Weights of a small transformer language model.
Size: width 256, 3 heads of 64, 12.9M parameters.
Training: 199M tokens, 6080 steps.
Each number is 128 + 32 x the weight over its row's rms, rounded and kept within 0 to 255. Layers, rows and columns count from 0. Numbers have three digits each. The size before them is the row's rms in percent of the matrix's.

# down: layer 6 MLP down (transposed), 1024x256, rms 0.0901, rows 51-103, columns 0-127
# up: layer 6 MLP up, 1024x256, rms 0.0873, rows 52-103, columns 0-127
down51 089:094094113096180155163114130126168119171164139153079125057178122170166167137113134085130159085126114144179181136153143086103099117168116101174116174120130153173102102153136125129143102151138150144110135119140114146151111184124140160123066129182173180135140119104188136046159127195158101174111111091110147120166120185101132120073134088147158078145124112136175150157142143130116178116110
up52 088:126131127121052115081158123140153135176093143175087176176181170119197218112099066177098171123118141109150087080114134147132105110122150177109099108098115138097167143126120092119100100199130147080117093179147135127162161122121157141062169109096140081147138181136084083081144130117137141096132103132169109149141207071138083108147150086123133155167222131129165047173135140092114116091163
down52 086:058109120151151099146107076088145163150145115086127100149026131175108111132174141165143139109080160160134067164079093090088152157114160047123136130101098143092115102145165129119115145111157101128152132106116131152091111102073107149142131171142067181111057124126069117200069109168115177175156101142094170145129187174126151128110120149104127123124131138178089136155065143147130131083124
up53 108:134141158082140091150054133167172147063112139138152133144141153125148169135175131140085118067080144166099078087178143108103110129126118166135135082150124067101096167092124105122176197193079151056163112171131163116091115097168135139146105153118100135123108179120163092122140109137100112145112138134143139205134098178110112166098146105112090147107121073125145176147178075119150139180122
down53 104:187145125135146154115119100134102128152170158068141110188162118109177064169128078110151067125083199170080162123120138151125168097139137152097088112206182100146206198065143142123140106123150043112133138159114153184200121069091152130136147086114126110065131048157146142115146157149105095148156126106142108170136070077128101140126130121119054121077114088110100100099169149134134106234102
up54 110:088177095124135111141172120201159123150097143157109101112081071164158056088155113107118143091138100100122139112129127080177110108118115149169161142125137097127131075198145165095128086095160185135081201111124112123114084158152124128140146117138098114118146204135188092141175155071160118093115167181174157149133158133146122162077136085045101131119130093150140160126103112117118210073131
down54 104:101121094183069079117102119161092135090089075100164133090043197121103139165064123135154078117089139131061081133109088194106148145106132081086128135085142115083124139115152125181138168130125152139075154103184122147121144111147093157132137123168132178151095133148118176134111064171131101152074113126164111166102071072159137088136124181113177180101201155131142149141115178148130123141154
up55 114:107119106148189105172136172125101115141171113132136148136087098047200116153145079096135081166164141132118152120175156122165102139140167082174158148212075132093113146112143129115121121125164169160134127156142150121113078100124112127112123180162213070171059118111161125150171099099141140175112123146132166135112103120147148137122161122142091169149180144185049151095181155111147077174107
down55 114:105168131098026098195114108162099109148113106113137109141126130113144098115145124050130145159165117087072088152185150117144160158092090082136083111117130091051171092156130149151143170095143154147132097146180140160126089134135099131129081159118119159111139095106109126159106176111137126109085097178095094091107139153136162140142056138152115128089139123115127149125098181116067054133106
up56 105:087180136116082095078151132158114192140236071119138159100179139091099144129061087172152115144096122130073077086175078070165109129117114093095095145117087100105112168153097070129175157109165098131124119130071108211115134105072130046090112148124060121115124149125094120083112073191114138136157118161130145134164152099122140118127198131159069125120136098125102122165126125140093119140159
down56 106:144134116106185135109163145163201125077126151126118124158052152147186115069117071119179134140144106120077134086093127110145157163134121139169189137116133137044076105166120093157108139105152134106138111129158143153187153094085112155086122155145131123134108001104095157143160139086066161137132084130161125128104106147108128151067153100127121141141154111142134093158105152125084146155153
up57 121:114107152129120152104097136122150164095170201179092082128104167098092138159176124190135171164106149062144143122069137090105122144175077159123144198097132125122162162157118190155132107116109178137129185082143119116147142083163131106132188135138102087150118099169094132154179161132125145104079098108143108180051105096104058136161124153164096101168194066094109153077024118101096130136124
down57 119:193139145162107096104161166079135120116144164138143137085126140072130097111070202147137148103133103165144095111086113167191071165096159144101165114126159179128107163109164114168143139126184074097117136092105101135100157141255158156111073128082149051146119212091164122122110120142111124103100183108126109106159169102167113095130174132072104136150099100106122108123144158112186152108108
up58 096:108114104155081150132156101152128129158179108154129142108141109146175090120077171138093079141139115095101098137101148159156176213112083129183074122139168072160162155051166092142086137135139163136161163106122149140195159130134144088109142186136112139137126131133139094075089094105161119128126145153116088155133126147113121099111066133168114092097145085094152154095148124125093154126148
down58 091:110110108142170112086163125081121147099112095062157180139073138092168110067103127172160159112135144163166115152098130115172132169114102188128139128145118162152133119178112158109113156090130087118157122107082102113149069130101128180133081148104099107094096057095181188144124132122121079128137104106130140109159146179106097095055106158149116106148122129138133098081146179129079152155188
up59 104:128137098113124095117128132140069120075159156167103092115120121081172147115132140108174167119128152086133122105127145108154166148124058128142066105120223099165135112168127121142102106088185133069083148159141096085155106194126119101136146185135116127128151128172128099123110132099134120151125198120087166165089157116135138093095118133135133080087063182149090149145178045142125111093161
down59 098:150118120159101121074124092129099120132138111154119123157124175160074181075075168099166149127136091169121168174183120053117182141152213072173121130080127152127048066113112133188145149101139135136156166174101136112124140142109068059110154130140138198146061153081107083159117150168143129137185159142122154125131141089094135105103140123053165129153112132162175116125146096091170223095094
up60 087:126149136094190100087098129079135136109157129129120086165184105189189115140151103139097174150112192131129107096143129142125120167168149092192148120122157154086139201109183073073138092186121132141138183114118122107104081079147137159094119088153191096157121111106056149171102105142149125096122148126123151129121189089173091130075110099170166126135109075115163143081173174168123152142101
down60 088:102105077099101099132160143127114183080109148121063131099135091122042122135144149121072113133131103099112114131066045127144182169124126149082095148108106163121109081138079083119105115122096139153153105131089111167100149153082144125126145188174120124118089133167161120188131155092134128145180142107164143089172112185145108150151147133097081120141127170149072091083122118203184154154205
up61 114:126119067166128075102061112147158086104076166161095120189096166104076133143148148114178080191100066109117094105089111176161167139133135127082124150105154112091105099161070081066114115127186155134077114131189166192136072093130155132093159193088156140145126156154130170150148173105145163144102150168184158079092152158083133094159161125106161113094172116138164095129117132149148133096119
down61 113:108110082143178159138171203135159105175144193112122095132135144120132156166155133142179138062120152153070120219162128108186201130133124117156117118123105143140151127135129106086210156137196133073138090113095159083181111105134148148085151108122115133204131124117151103094137128111081165127133142124046129107111128103140086157087165137110146116142143148126127136090142095158111132181144
up62 090:099152111084132128127116099131115131040119118108161176150096169179152178157115155136141105094150123167120094157048105162146148144114159135169131174144119087133106109113162207074120152107157107131121131162095228122096171116185137179131109168095152145141089122103117164109126135175142106132172138107141125144095139139118127124120063155134100117161127092111142178107112148153122108154027
down62 092:127155135101100138163118066175079140083145106087145142094143119132121129089106179102124086118160178109112112175154190085111156128105121112073102132134080167152115092203073104174080126114123100085168159135170079112163045099123096112160088124109156073119197120144086081124191131103103145186083149185111159100151096063124145124159157102192133169072144113147176105121123096160131169127104
up63 116:099110121153187144181134126115105144129129203148104092084090060121130129115150135199175125099117087126158097078116178156146135104109141148118106150148141159156132113153166112086168110148172103132195129159109137087096128067187128138185128180148107157106122164119126116108131139164168162125148209150161129119125155089148079152086166145160133142117100176136099081086144107210149146091116
down63 110:211103121100081149105139091107171083153103131127130106126060113089134132141152114145094167091094186132165106122163113175106189185198183148152074113129178137078144145168153122145094111105132149099084141103137148146110073167122160199119109142154152132121149137093120176178146160146089107094071174105132104090137117117138162126134132173089130095126095133100133089087093148147151159122085
up64 118:142121114068112101166121168128135078134149140127111098151117211158161184126117100077077168118144187109117126162101125157132132126092174127105095121118159056158154152094128122173105089060064171094129121125099102135136118163117133092063179132087122153162172089123113083092106044157152128172104071169101113111090159145103142166110134098116061142100161141070109163119091100152186100123123
down64 116:155145119149082122108106130077118137140146115069162123175141189142078102143123106149144157075173134180148179135185101193087105088070103136101146183110135128192100133089116074158109142096148156069181161168099152118122131132071114090095120076059125139170103132140131165129116068148140137196150116134181119197149140168039107141101113139110112101103110137108119051138113122107186093134151
up65 085:100118179122084139173081134103118133091105152109075101101144197135129075146139109105157107069124113091143140120129130129097123066154081123171086128126156107185169175143160114127109145177094136108073160108168133160127146073199127142063098110135104128120147200084102117100176177102086152144107073074162195125165131129159078181045093093101137089139126154137131181123126108161160105165080
down65 087:164170129111167181083087108112114150126115102075215186169149132139143152089143167126093189099130094100102130148122188128081123148137084162140164082167085105051142126119125151135156081182129135091126177128159180130106107109142147102133100092094160161141115098121119067106088141165154131143121159156086079039119127180157100132109152123117110107136087058126115168120105195095107120148221
up66 094:116162091152155126120105168126127109125121105133071078142113040112112145184111093142118092170125071149174124132135046129120097188152113126102086149196103140119106154178117113152177077094079198122137107136087118179111128126123111056096112153127125144135145069153152118102151114124103133110163070115120122181144097126117140122077167091095099072148172100134151175083057074159139142110134
down66 097:207183089137135135142120118112137130148081185088166113169218122137141136117120131113166127195160191130075156060126107177146137163140109090084201137119152141116143158132146160118147203115154086134133129139105153123157094165133160083105142113143134133158150187068191101133145121154190112135142139099117092147112091164083104151157179123116088155083168103194178143095099099146162147105129
up67 108:107119097170125107148142123115159184114106149124094173090120115117130106136126145075072089114151098131155127128178109154174081101155150140118078115163136139137198146114125130103132176157118157170134106049146109153146112184065063168115108066113121136128180116167090195125088122167067180094165109199155088092076156074097071165145125142180166170169094116151069132135114090080123141158110
down67 100:169195089069129121162171094139101097139073120152142167095147124107129166133118141113154132140173092156162170142097142094140093122132098181146097188142125150096133131135136149201072090127080150160180076155145158159110130180086169114176130117103079132149197144155084138121085102124128096147131116103119146141145090078133072201143082138067165153124145047151096128133149141129222113062114
up68 109:179131092182111199109095121113139142151116160109119146184059082136157126126171132092090182139127091131156133110129149143059126117147156112135096054159116106138139088203149185086121088159147104142094153148152157174137148120180111104129115109107072105124175122155103096127165060124077170140204179155140144122161120132118110086150124083178130037170138144151162120103111103119128161080091
down68 113:130126166156091193111107141089085069119082115121101140148118067123129143180133092122072132138118139101056144153082177096179095129143103147167166053068205161125087118113160141090169087150085082130115118109104150138169120133094091061120166057091131107128165139162088125157115106139181115161138144140115070169172106081138137141096154150114105094144144102143095105137061142143155180092150
up69 105:153142102158099133204124154088114121134126157123167071127077141115106149112105113141155143189111116086052073142169079085085198124123140136123106124130087108147129154111126130099063165175169161110125155170108157049097168114077177124148135102121169162126138199079186143188120107119107169113113093140151140100160158150111122175146133112149107130129147119069192152161113115125183083154146
down69 101:172106162111082134156121151139115100117110153074124102112150179087143088105114124167093153151142183134122122115149103174144099076110176124141124136084091063165146136154132106118138080154125154117124159141089114160146140083136101120126150134092122126143108134170147132133103131165079049106156095138098198119106167106100162136107135122111086178120112164165129164111112105162146177086168
up70 108:167143100095191153086056110164117129105147075122107109147085146158126128113149164121117108159173164115121164175100143184138107165092145187139100067185130111080113095099091096115130091089146165097156148130091102114157151130057084150135056054132127128198118120176152105124119098117078170098119063122138045158130103177059137122125083077117143141129156127133130147109115090148160150155135
down70 118:183111166103148160125107110127080106106139177109070092166142140143060073142113148190107143100094066091147167113120113142132116103178116083091126140145123169106144155147160102170154129177120111102157138105109113120222129143030118104065069162124135108196116119114084116137099129138113092145038152145167106163134140172119157071119133153121142129103158104099156129095142141133173090128171
up71 096:171093120094122143095090193152158167116103155081147148140188123099152113131127150108150180118068098114105143080125118176118139101073123156147085146140158059089141148152089099139058160113053084171116091066120121181137096125214149076153130157146103138113127083096174116127101127172143172169121137110094120187079155136072116093146166095073078070167099130145157154104134113145095118154122
down71 103:169148164127128132133140187163140161127038128117107157102186031155143148111093117142183130138178138083112169140147140108127173219092218185138111074184191217094148136088144155082115180159109150141097113134113100117157126104183164133125166072128123125148153165122107146096148121175164106164147081108110150146113099122083141157113141108175144133138142161097147086120152164127126081135168
up72 104:151139094135150090173143124135148149152167116138132146104195124174078055201147169133093085164143105157140118194181119117155092102124180130122138193115143176106154132127123108134093159161185116127099128112120100113119128059106110117134049133117092202154147110103105113134154140108154180135110166137127107114184114153105037152050136139098139113166197162139146099175133162135153132130141
down72 106:104129078132072119120145190107160106147129112177150127149172193172153158105128124201137137101089136082138089131178111156132154159122088100060141063065093186160157126109117153121177134137087157161150194156158126127131122141231192143106116164134127164193171087153149146103148115160100064174146098172110163145091127077148186141133167125127146092099156061164156188089167164092128131108117
up73 109:113130111114122160095145152134108138157108111092143158106108111113134155111117122094134128167106159135159129134112143128121120079162155195131106131131062148084118205062174181117189113154111162103159157144134137145075172173156127116116122120093120127145130086123166100072168158206120115112146141125137164134130163182185128079210169113166097120191114178105117139076175102163098120113137
down73 106:160144115119119152152092108138105164162143118115175157164109099169216166118172108129155077116120139166159137069157123091128145135081099164152137142102162105077095119146120091123171145109171149128117124139129098116122155150140129131136134146162167168148139106104079131144106164155118118102137068121161144110099072129111152175149143111142108147128138182132166163114201114099166104146160
up74 090:172202145135110141129133148130135134100146133169058106106122159112094127117119099119179125107162083132145119137160086101114104094197173103092121108152188101174076203086126110147099163140151105144103121082068142134109130141166150164144104121118153101074090142116098150115113119166096060131139139149102126185102140138152069138167135121146102119119105154114172174129186121159167182122095
down74 090:134110160137159101140110086154140141106127189150098092235181085037078117106097079125135124167156120120098113140130077162081163137151129177099096103143097122108121105129097115135128140173103096151099086104078135098121119180067204164090112188102082102114174116104124102191111099127185117127122162126117223074095157110157115123092111104144180124144125119129098105106089132104113132173084
up75 100:112127110080191118107143134170108108136201172183097134147133072089160124152146088154056078112164138090123124094128117158137158157153119127141155085090138065149150132109164091124185124169102173115082157097138099090067152113139138170111107161141122174136101122104137092130080201090136134188120135132130055133160150163128102116120137095117129138141111092166126118112117074135085184094144
down75 105:093089122192137138167116159161148155141187139133115113118113166102134117110124090185149120151167059118103079089128130113116135126206157171162170089121084104111140126128138108149101192139094099149130090134140122134101129153120155120142126117101067123111101151128075119184170095099140153101171196117134117138185097116217204120113100075120173156181161072075073071164152167111152139124168
up76 091:141148104077122117099074103105109172136118130168102206167099142088116107150129113156070105112149106094121159096134126191144107129144181117115126142035101115103136178073125148191129104136034110121141160115112085080141164145149142135081166138207160135119124133110103121142143147117134157183130100119173162124093100145152083087214101133130111117110093159113156168178102129150069115129141
down76 089:129156149155123078142105164171130089131127118079151168090097067131119145087139185131104130138109106164099145086151133136173119214123156108131119146144171142150157175113097124172090070089118114103137115094168158175132156166137107156148152059095120145093125129144085092159118127092107117128149101130096153160075158129174098120100093152150093153124090089186077152118145161150185163158127
up77 093:156183074117125193166155062156100129135162121109090108142087156131130127122180125136185109089117114156104114094176125150145143164146172111134185093120112080136143159063122113081143136057121144099091091151111191091135179085182095085175122175080106127094126132134151114123161166154111133151136173090115093104173145138097110136111118132052092145101156129127121116093109169122121125137079
down77 098:105122157148096132130085129141122144117142109116174131136100105096109149144119104142117143130116116129157071171105211138122124123151164146187224156135066045122105119174123112164109141174159064123149047148139173094049127119035174129125155109113124167142071161223106076143143134073158097106117139095085148141121170130155122094106122089124104103120143133101116143121151134157208106103112
up78 097:101183171072129127151123124161164162136082065172138143184103095154111116076147157152169044099178115118207179148142153034131063120074111128151147124140093151160162123220117125098104135085083113080127085133132135134110137154154155117122101127129136055080144118122136112154111130107064114132119084140192114150090125087105118100119168102161131148139069109171129117116100145121129149157138
down78 095:191133081114146099101164142148146113122116118136177134086132111099110153150091144114142152091163119160157044159133084197118156138149100167120140122175171192128085086104147129175104106130135177123110125110101100085111155166097110113076116069190087131066129148103198168152118152150163187087135196127116102187173105118147096120126158084164125152112142131082109155111124096160187206097078
up79 104:124142120168203107102141147165170164088156083126093154096145102172168090149150132191125119083118159142108104122192094162169083113163178145093109089156125106058087138108114099128101112163097125201133143083138157143152088100175114069110108065118109074160116088164183142098112112097150133103214092155069112131126150155122149117131121140103107090137122105134189098146134150121167107160061
down79 098:109179140086137148108117122130210095172120164159172153178117088111146136135085083133146098130059091094124142099136127130103114074121109139168150168154139145106071105196114110149153167169099102136128189097132149127180140131066136178052146136167097175182119137166064082143166141128087079171142153133147145166112121137095102115092115142157133122053144211137138139121128102176067109091103
up80 103:169075161116121116125139100171177112134131100199102165136127190094125176166096105109144109117106123022113078097080101138117098123139166112078075143106069084098141149112142107133077138134090161128146122127078128151096176127151167169114134130133105133100120121132102188195107143083078181098128177120135092127128179142109152122133119087160126135177103101073161120188145087135068071128121
down80 104:206172109148128136068110056152119074180128139104082118143139146101120140180124122175147168159065100095145107066161141207177110128156155118166041136129121158113199143109100046080038133158125107126100125112152129135162112114021127174169093128150080111097083108121143150123102114189135126144139118100138115137144162104097168150085104101122093085168101104178146166118106117082149131117124
up81 104:145122143154158105163102130175127087146105098157134100127123083159122132147165177125155206130164098037180160143132153148109089160182101139150137143164145145161129164145138112137155107108103115118098092151074143162114157200160102150202190119057133149097169088117134194192159137173108114146135104167140138194091093102141125073112109172164107162126096150117139129097088162125125080166079
down81 104:141105157097104103139101161059136136169096105111083082137108147204060156099076101124122135124116159194127121130130163138184120122118105085186130112149160166124143141095112146179155118152222116141144144101181151136059131139138150097049093133116086085142123096101192101166178146084103180094144187177136155169162130083162075147159115095189135144108078114102126158139161086115175147121082
up82 101:093105148158144111169179155083125153064152135180152144169097131146110164126137127174096140131118099147130099081090148120128088125097133133180185145148160110096150145161117140172159119100139136212133140134119120183141165172130137075065145124127088121095120103114160106167183134174147053139099106073108144164186127140122123120127172132128159128116128179164153150102176155172109140099060
down82 104:118131158154099151115074112093105114111098063095151053170086132141169131104131136154131091121175136136155118120124111206132128135135167118133191158085161165164147124105168097125126095114156175130171150115139103120180100101173099127155091157106153178129188162110190135166124150117175098180148101099140128116126155135193147145153134140154112122151110064136138131137175131083178094107142
up83 087:114185069163155168114096124139116158128171105131065135179154105084129180132130170131124161150121085112081125167126097131175146121137208107138114123108149126119107131049110124130128149111128163128160113137154130134131120097129130095148125124157145120125100138115111136132127164171131172107149108196151173092150103146114144083144131131105094151089111130115207142088074068127132186156136
down83 089:094161118153166155154152152117134100130175190126057130128132150098128141077130176145132100186172172106144124092139140119135106133161116178103138173084166180181127129173149153113104045138166145159134121128175139167140182112145091135140140127200128135143072150174162081152133099111126130083161199147152120182152137150079195165056150126141169082124096100121087144167180162113136127123186
up84 096:133174081146177133090113123174195152160152125104105130122148101147090223063176087128162104103113147099132166210120120189064134118170161151123109123101063118107078125116071154163143172050110178149106115118061065094153148079135133180089123112169086118166111111089150142145120157099148208161199131145120119180113159091138097121126166113090129137146154134156116117137112127139140170194122
down84 097:151094119131114125119155125138089165117098117134129108144091123104123135037102125177110135130142111154124127124071109107107134108095109115095161085057128163124128170031119179102100116107143152134100151145095125104115102120137119109105065096132180149143123091147150194171174084141095172132134150152188198105160084109090112100130141110085141166100169110082117065122101137141109117201186
up85 107:128126135099130091105131127154150073123177139158144112148145084125090081074148122200125108138067074120161128083121154173132137080097130107138094142096112112109143161129157131097192142191172095150109168110080135209117143130122061102154096116043103167095121089092133119145090139161138144139123086101099208112175113161111090129161140132122151136186089146121123093150158135108112095117146
down85 109:108110107112094123152101162096142181085110066110100086162123096157080083119048135077179080173091168090107186151133168153116154117156146147106100125113138117069122122121162167133091153130156156111132096157114115109153119161167102121152111105146120096119181146106214117115131141126083120060087143071124117113152061107171143126095181118127158139124152139107091059138133120131125163182156
up86 108:123152099108149119110136147139078129134148063104127105128118149121140105117176189201149176095143130098122087135109102149104153114113132150107111047134149123075117141151168125171151091092104173157156147157082176142116113124162142149110114144145157095101154118138104173153098098081115106102102146086173053115181105155174121127101073147065143138116110109152174126143100093144138093183076
down86 102:127125084104130094025149144126149075132138118154144142156170140144070157160089125110162130117086112136110142125118114108174127198135137146136147153199084146076162071097107149136151118114119114151138124136179119073138124139131090140123179134090059130171084091157110136137136140090091171140124163170078146098109120091092168080152089162107156128125080100096133164143132099130090106114056
up87 100:143115163145127086088168193133081077105191134116158127142084158116075147167098071156141155140184190116153103157132185164061142112152132123111093242176152150156154180108114109078163165145095116078132139181115163099143096132089114177145180127150135180113189071047142095099097145076113147152073111149160119115132136122106149162091112172191168144110105101123100117116127093133082120132116
down87 105:116090164140104163190107148136073120121001139137152098103136052122119152105129092133151157120171126158114155153122150122126112087119145146158103161127170069107155154102109122110144160148135123117187104125105115115164098139060072175197102152072135127108090117123136108215116153094124122181058147109142125100133132108070109126101147135164138105071159102111132093134128077206167094177102
up88 100:074140142152108132101114162166123100126185113090164133090084099123123195160142073167128125141114157165108112133131106101126126081158132164171100124149099115125149169146095091120213118138126044150141183137125108166138126027105108077147098110120118093074139144151088142128117176123118146167075179128120125151109115147174098085114154133099139102110092132070070065149123150200157109139108
down88 095:116151178094044147083109148117121056106095119157118165149111093167173147064076088118079187129117207125109134153164121127189158156130084132092131143053089110148107134142133089138154116117152188135110115134156102112185140155100121120079137167071091150144140088222126173089101097089128139098129115104178090167130140145155078174134111155109113122179133156164141108176106111099127136156163
up89 097:166187121150143120088198133139108136135135115186113140122165192057083120192123098099119157127126143113147114050084150153115150119144122183112104160138086092157120170167092087172094117163117149146101179117147191198106151138125099134175139176108113158069099191120112135132111074118110101133150176065153125092130057124185182156146133123107115140122144188096114127166120107131095082145123
down89 100:082127099083147114125145161175111168160061172142157156135112106114147114116092108181137130165067143165118143178142135129098106131165138122135214107137115132100141127115073136082182050112152118125138128150139147063108126122148118135075165101135113096122075150095154186092173137111144170168155110181180092159098140137062122144165052143128111149117089145148123153134159159146111169146161
up90 087:087087081186134161130099160182212079119145100149080115122090157091135100155131177124104106092083107135130085118079125186119116143121084151129156151174142150137100139108119128143156174129095128176148146103137105102134172130208155082120110181120161073087173111142163174143156149124091154170173180131136165129116106136126123117100158131110122165110171150124161101103094156128184122074102
down90 085:177127141170103117108137127085099188151088165080159114079179053146092137123151120132149169147138144176150106137125133068168140119138142126191170094096146157105113105112097094146117149178115121094098117134147128176155147170125184165152135141166119165145088121165150129117128160139162104067087132111123111093225165076105127104212097102086125162114137089126100137136144126135107109182155
up91 103:118122152087191152168105190131114138133095139158088121112112146113124151155096118127118066146145098156112118102151123161114085097102126094114148161173111161127096186129133153062143143174146138149167142151147123130103074126099129128199143135133103105082121115115129153161121164131190096144096137107118147100107121153192104088070109139159066073203177113182092116143159123104107115096097
down91 103:108092130176104180138078143102112146159142184091159115135139131144175126078186089163179187120082107111118098185128186124178143183191071142117144152053156067128087154063142162118107123166098108103097169170137143098138094149101093126127123177136119090105150137151153149143122109115080132123150119167186138090152168121152108126176110051096169133079129164164142159105162199126159119152146
up92 103:083116120104168069123095146172148081178141112125110126114131109126077095134123109141146113150136098107135102117165115160140147169101149130128153203183098114108095152135064073133169189171100151178130092157132078134106107088147136118133118164092101135135160136126150126137153221167078124093214106100100132163136180121096130174116150085078130102088108189107074147112085046156161114149115
down92 102:148135108170119141123092099140136107155100145127140152115046111119102183162118123172117180103119138149161076124144123121131052149164110150194156116123079188119110196157166155131093135135089199118150177077171103149165138131130136082205095140124172122070129128139052121129119121155088117149099138172164185108126096150121103133135146096136161117160155124191171115119123106076125132113167
up93 104:122158114174125137156162164164194159084132110134118111101072065125071133131176093165191125123142123120130128080137142132075111140138131166089117165153131169163110109098149154174126088143104162083177127129093152086102076177137095129153038112119171176120095166158142142182143119198116188194060144122087114115115124111083142124117111149206144147151142113119175124113164102157137133083101
down93 104:125125140108083029151168160129111146106177092144120166115180149086139121141104102088140146195127186102127111096111102140124113147083140133096119080112151164113135166114140150143168098179143138140091142136112078123141168126137127052104139170191128197147163135122125126127183144160136192161140151213097091157141130123187158136157171156142150066124101181111104067103128153169115166134166
up94 099:100161170184144155158123121130140120130073109122076122111132103149107148143133082165098172158119118189147175147115071082187136127115180149138052111160148212193052126117126139048099126141103093134080158181161102110137076080166138148153165108109125127126162111116146182109111147119092134120109139120127114126154182175077214108089187178193189138150111165124147122136145124171060086103148
down94 101:083142134173115146106079118154159082094111145120137150174204109216096181081125128118075156121099100066099066153175087099116118145112155114116123100151103084124154112146066154197146183100125077174104125122147174206223159182090160109144112172135102093178142140201155107169117094134086198182098107133137117117091082131162125078145101125144127118125120106114111188084104093197182103159156
up95 102:101092089175128189164073147180096030147164100142145103195121098134174132090143088119155122135112127130124207146119114078060106122133146163105099123107161124149130053130119140118080120212133160059147122138176120141119140137114149054062157151052104103145111130067095147148122120121145155171156106149135129133098102101141116153170138163120138116149170131144169191137114159171090168163131
down95 101:140120125157112128086112126128140104179125125113180141178067084130100117039106167078107072170130131089175148115139168181107117104109095181138106126109106129143162124149170170118069129060135217125125124164149115103083111134165123126162155133087075135099131157129155102134098124133137185150077146125139124123184162103146111133131147070128094160160148113066119111128132071067077121106188
up96 103:157132106127141102116095108136145104171094114160079074159179095184134128098120066113116105132122155157132073143135144097153082127156136079103083135127153136130122149107120095134077151089089177109128173115091125113119155073160113110145152147117099057175158126126062103123145138130132149172089145172187125123084149132072063140074178131145156113164119158160087151133139138078098123119113
down96 103:108137123120144165072108115167172146221183153162085155119102123089150167094113070161148145097125165131090147083096192146130133045114078113119131123117154123100120126122135139134137138117086116150136175154106180123105065127084130117119157116125162163119190093166115180106170079185145194137158131150145128131133060169098124083176089146134123117136161159138153130136123126141159150163161
up97 100:073107209118152133039142119165063215125091118089091100109180090104116128083126126139110123162084152135126151126194114130096121125124123145146142107135134072187062132101119056141093119159117187114132152146113164158129105145182136147111115149113148165180049163102116122196161167111166119179130068125112132081163131190111146137149148077140121148182139162124127115092116117098085123100146
down97 094:138118166123162147079093062157094164180147145096214095146129149057099170150129114066127132113159092134114078188087121120067106097172107108095115096180168113135128189130107079146139126128110231154163109170102167105134090160186157130152128065131070112140099101107096116089123128179035130139103116168117157130162180088161212079087139125050113139177124119139132091077203147119199136136116
up98 104:148129115109162148152100148163125200098180083134145095137132115169140129105112154149187152136148151074165171133141115121145177089088144156120149139127109124166109084137116139142162068163170109155169149114161118145151126137181177082120148112119132148138108104183121092109107108113171081113119106191124155185122147122198082102068085088135099110163116145171153138146126112116109103128151
down98 101:104080131134073120135136150131139093145185144117159137164154135199155148118055079067168083129156116121093062125151141077118139171158120068136136114098100141135119110113134165138161173099164134096110091110130067133161106175248082098106132099106118118126185093153210134113134135101115134088133167071084137120089118137123165128129102081103153134166119161102172111079117167128160066128180
up99 092:132136175157199158166118087163122159090155130141114104158135161107135158118166099156164094138151145103172115124090115142084158132094085152162067099146129141139097083102075151080132093107113129117149156106152087190084142167195133131170147127113168162108176103131123132113133123142174143127157212121115091147081109074143103129088158134132075097095096096121114112148153128086145113123221
down99 094:147144154121159100182190114117095163115106195099083113121169110042149157108095048144133129114124161111108113191114090099155110110102188116139176107067168154131106109092052106107119097191129150091118151100136125105140124121045160135135143137144147137119181101121114127095126131143145149172106122088146136141067144103172119139117141130111165089117175055150184102195196164125140126141125
up100 078:100104171090092149068090118104137152138100090130131162171079099122174109082121141175117049164136143059162208164189168121127128110099110110163156186138142095124108111111112174109127182155160187115066097160132132134096095131156185157119180123062139135112112178149141074194127093166171125104122100123123110166131149159202124178170083105121085094123137140095108140147116091163132080083175
down100 074:090177110155132127163126124154125229084139131103157129084109076071135150136101081131154162097165128130140076173127189098143146132151052123108103116116138142111141144119096148145129114132140090115191127091169117104084112197088153136137136140118167173154132129095158136133133155149155081137176159144116074073125182089082144064085158184132104143100155129150141116097091186144141125171120
up101 097:096160093101135147100131104101129114098101192209187165070076114138098142126110162153182207078121122145168132108168120183111085138121126129159175156173102147118116134094124139123160151154171151080154123110140168130113106117106099138143128152096177170154105096100097101143127150164140181152166131196143137151100098120162148086116131147112126095101123152114079068090139125154130088108089
down101 094:106134107113127127131096135111088107153160128113123151200145149068162090105156078100178205174129087141129089166131097156089162070109139113096127069078054109117180137108127149137096201153143121186165140119163178198190112151090105104068167120085147130144155147087135156129162080124113168091092090094123120128112118044077189136098156136125138132126163111172141131126159070098125104208136
up102 089:122096158130147107118154142178101125128106151093152148143124176198136146122155082126162144106149150162183138137136133112168096163117135079172147122170078186084100145223178099085151138128123085060127145177161105180108123087124121206121122122153135188087133199125105097197133157139137131099173096100195119143116128122131128126091149114172130116140073134153107087143132100154185111135135
down102 091:114188158090112106150168138105144094069133139164125086093135123172112102116137140063093132189126128157086156136164113093085112138096094140101115115060146167146138097135085129065141113121100102121087098094114149099141083178150156079154154140120179116137191117128120125142168158124154076104074179080134157134174175164120129104131132148107165112057161106148169137079170180109105164080112
up103 109:118177121057174165144130168109115115131133089092112123132210171191115124143116141156119192084136097184148147196124100135123131111126098086199169150139104095137079156127082115173139137158164166126129192160159099135146112140170140173090185056112151167146077087094152129136178134138031119069151092144096125136078038129150109065114122157092119137126110129127144164127096106143097158123098
down103 109:114168121109107080183127135125186083148100144090065125122153147176182162139041158112131161130190146096088103126147116164131135094124110080147141137065105133138132179097169141137180108149177196133109162157143124107196143169076071093151151145114171139141093086070130145153078151077151138155140140133106111114120138137140131135152109167139168097119205130150174158162072160104156067104108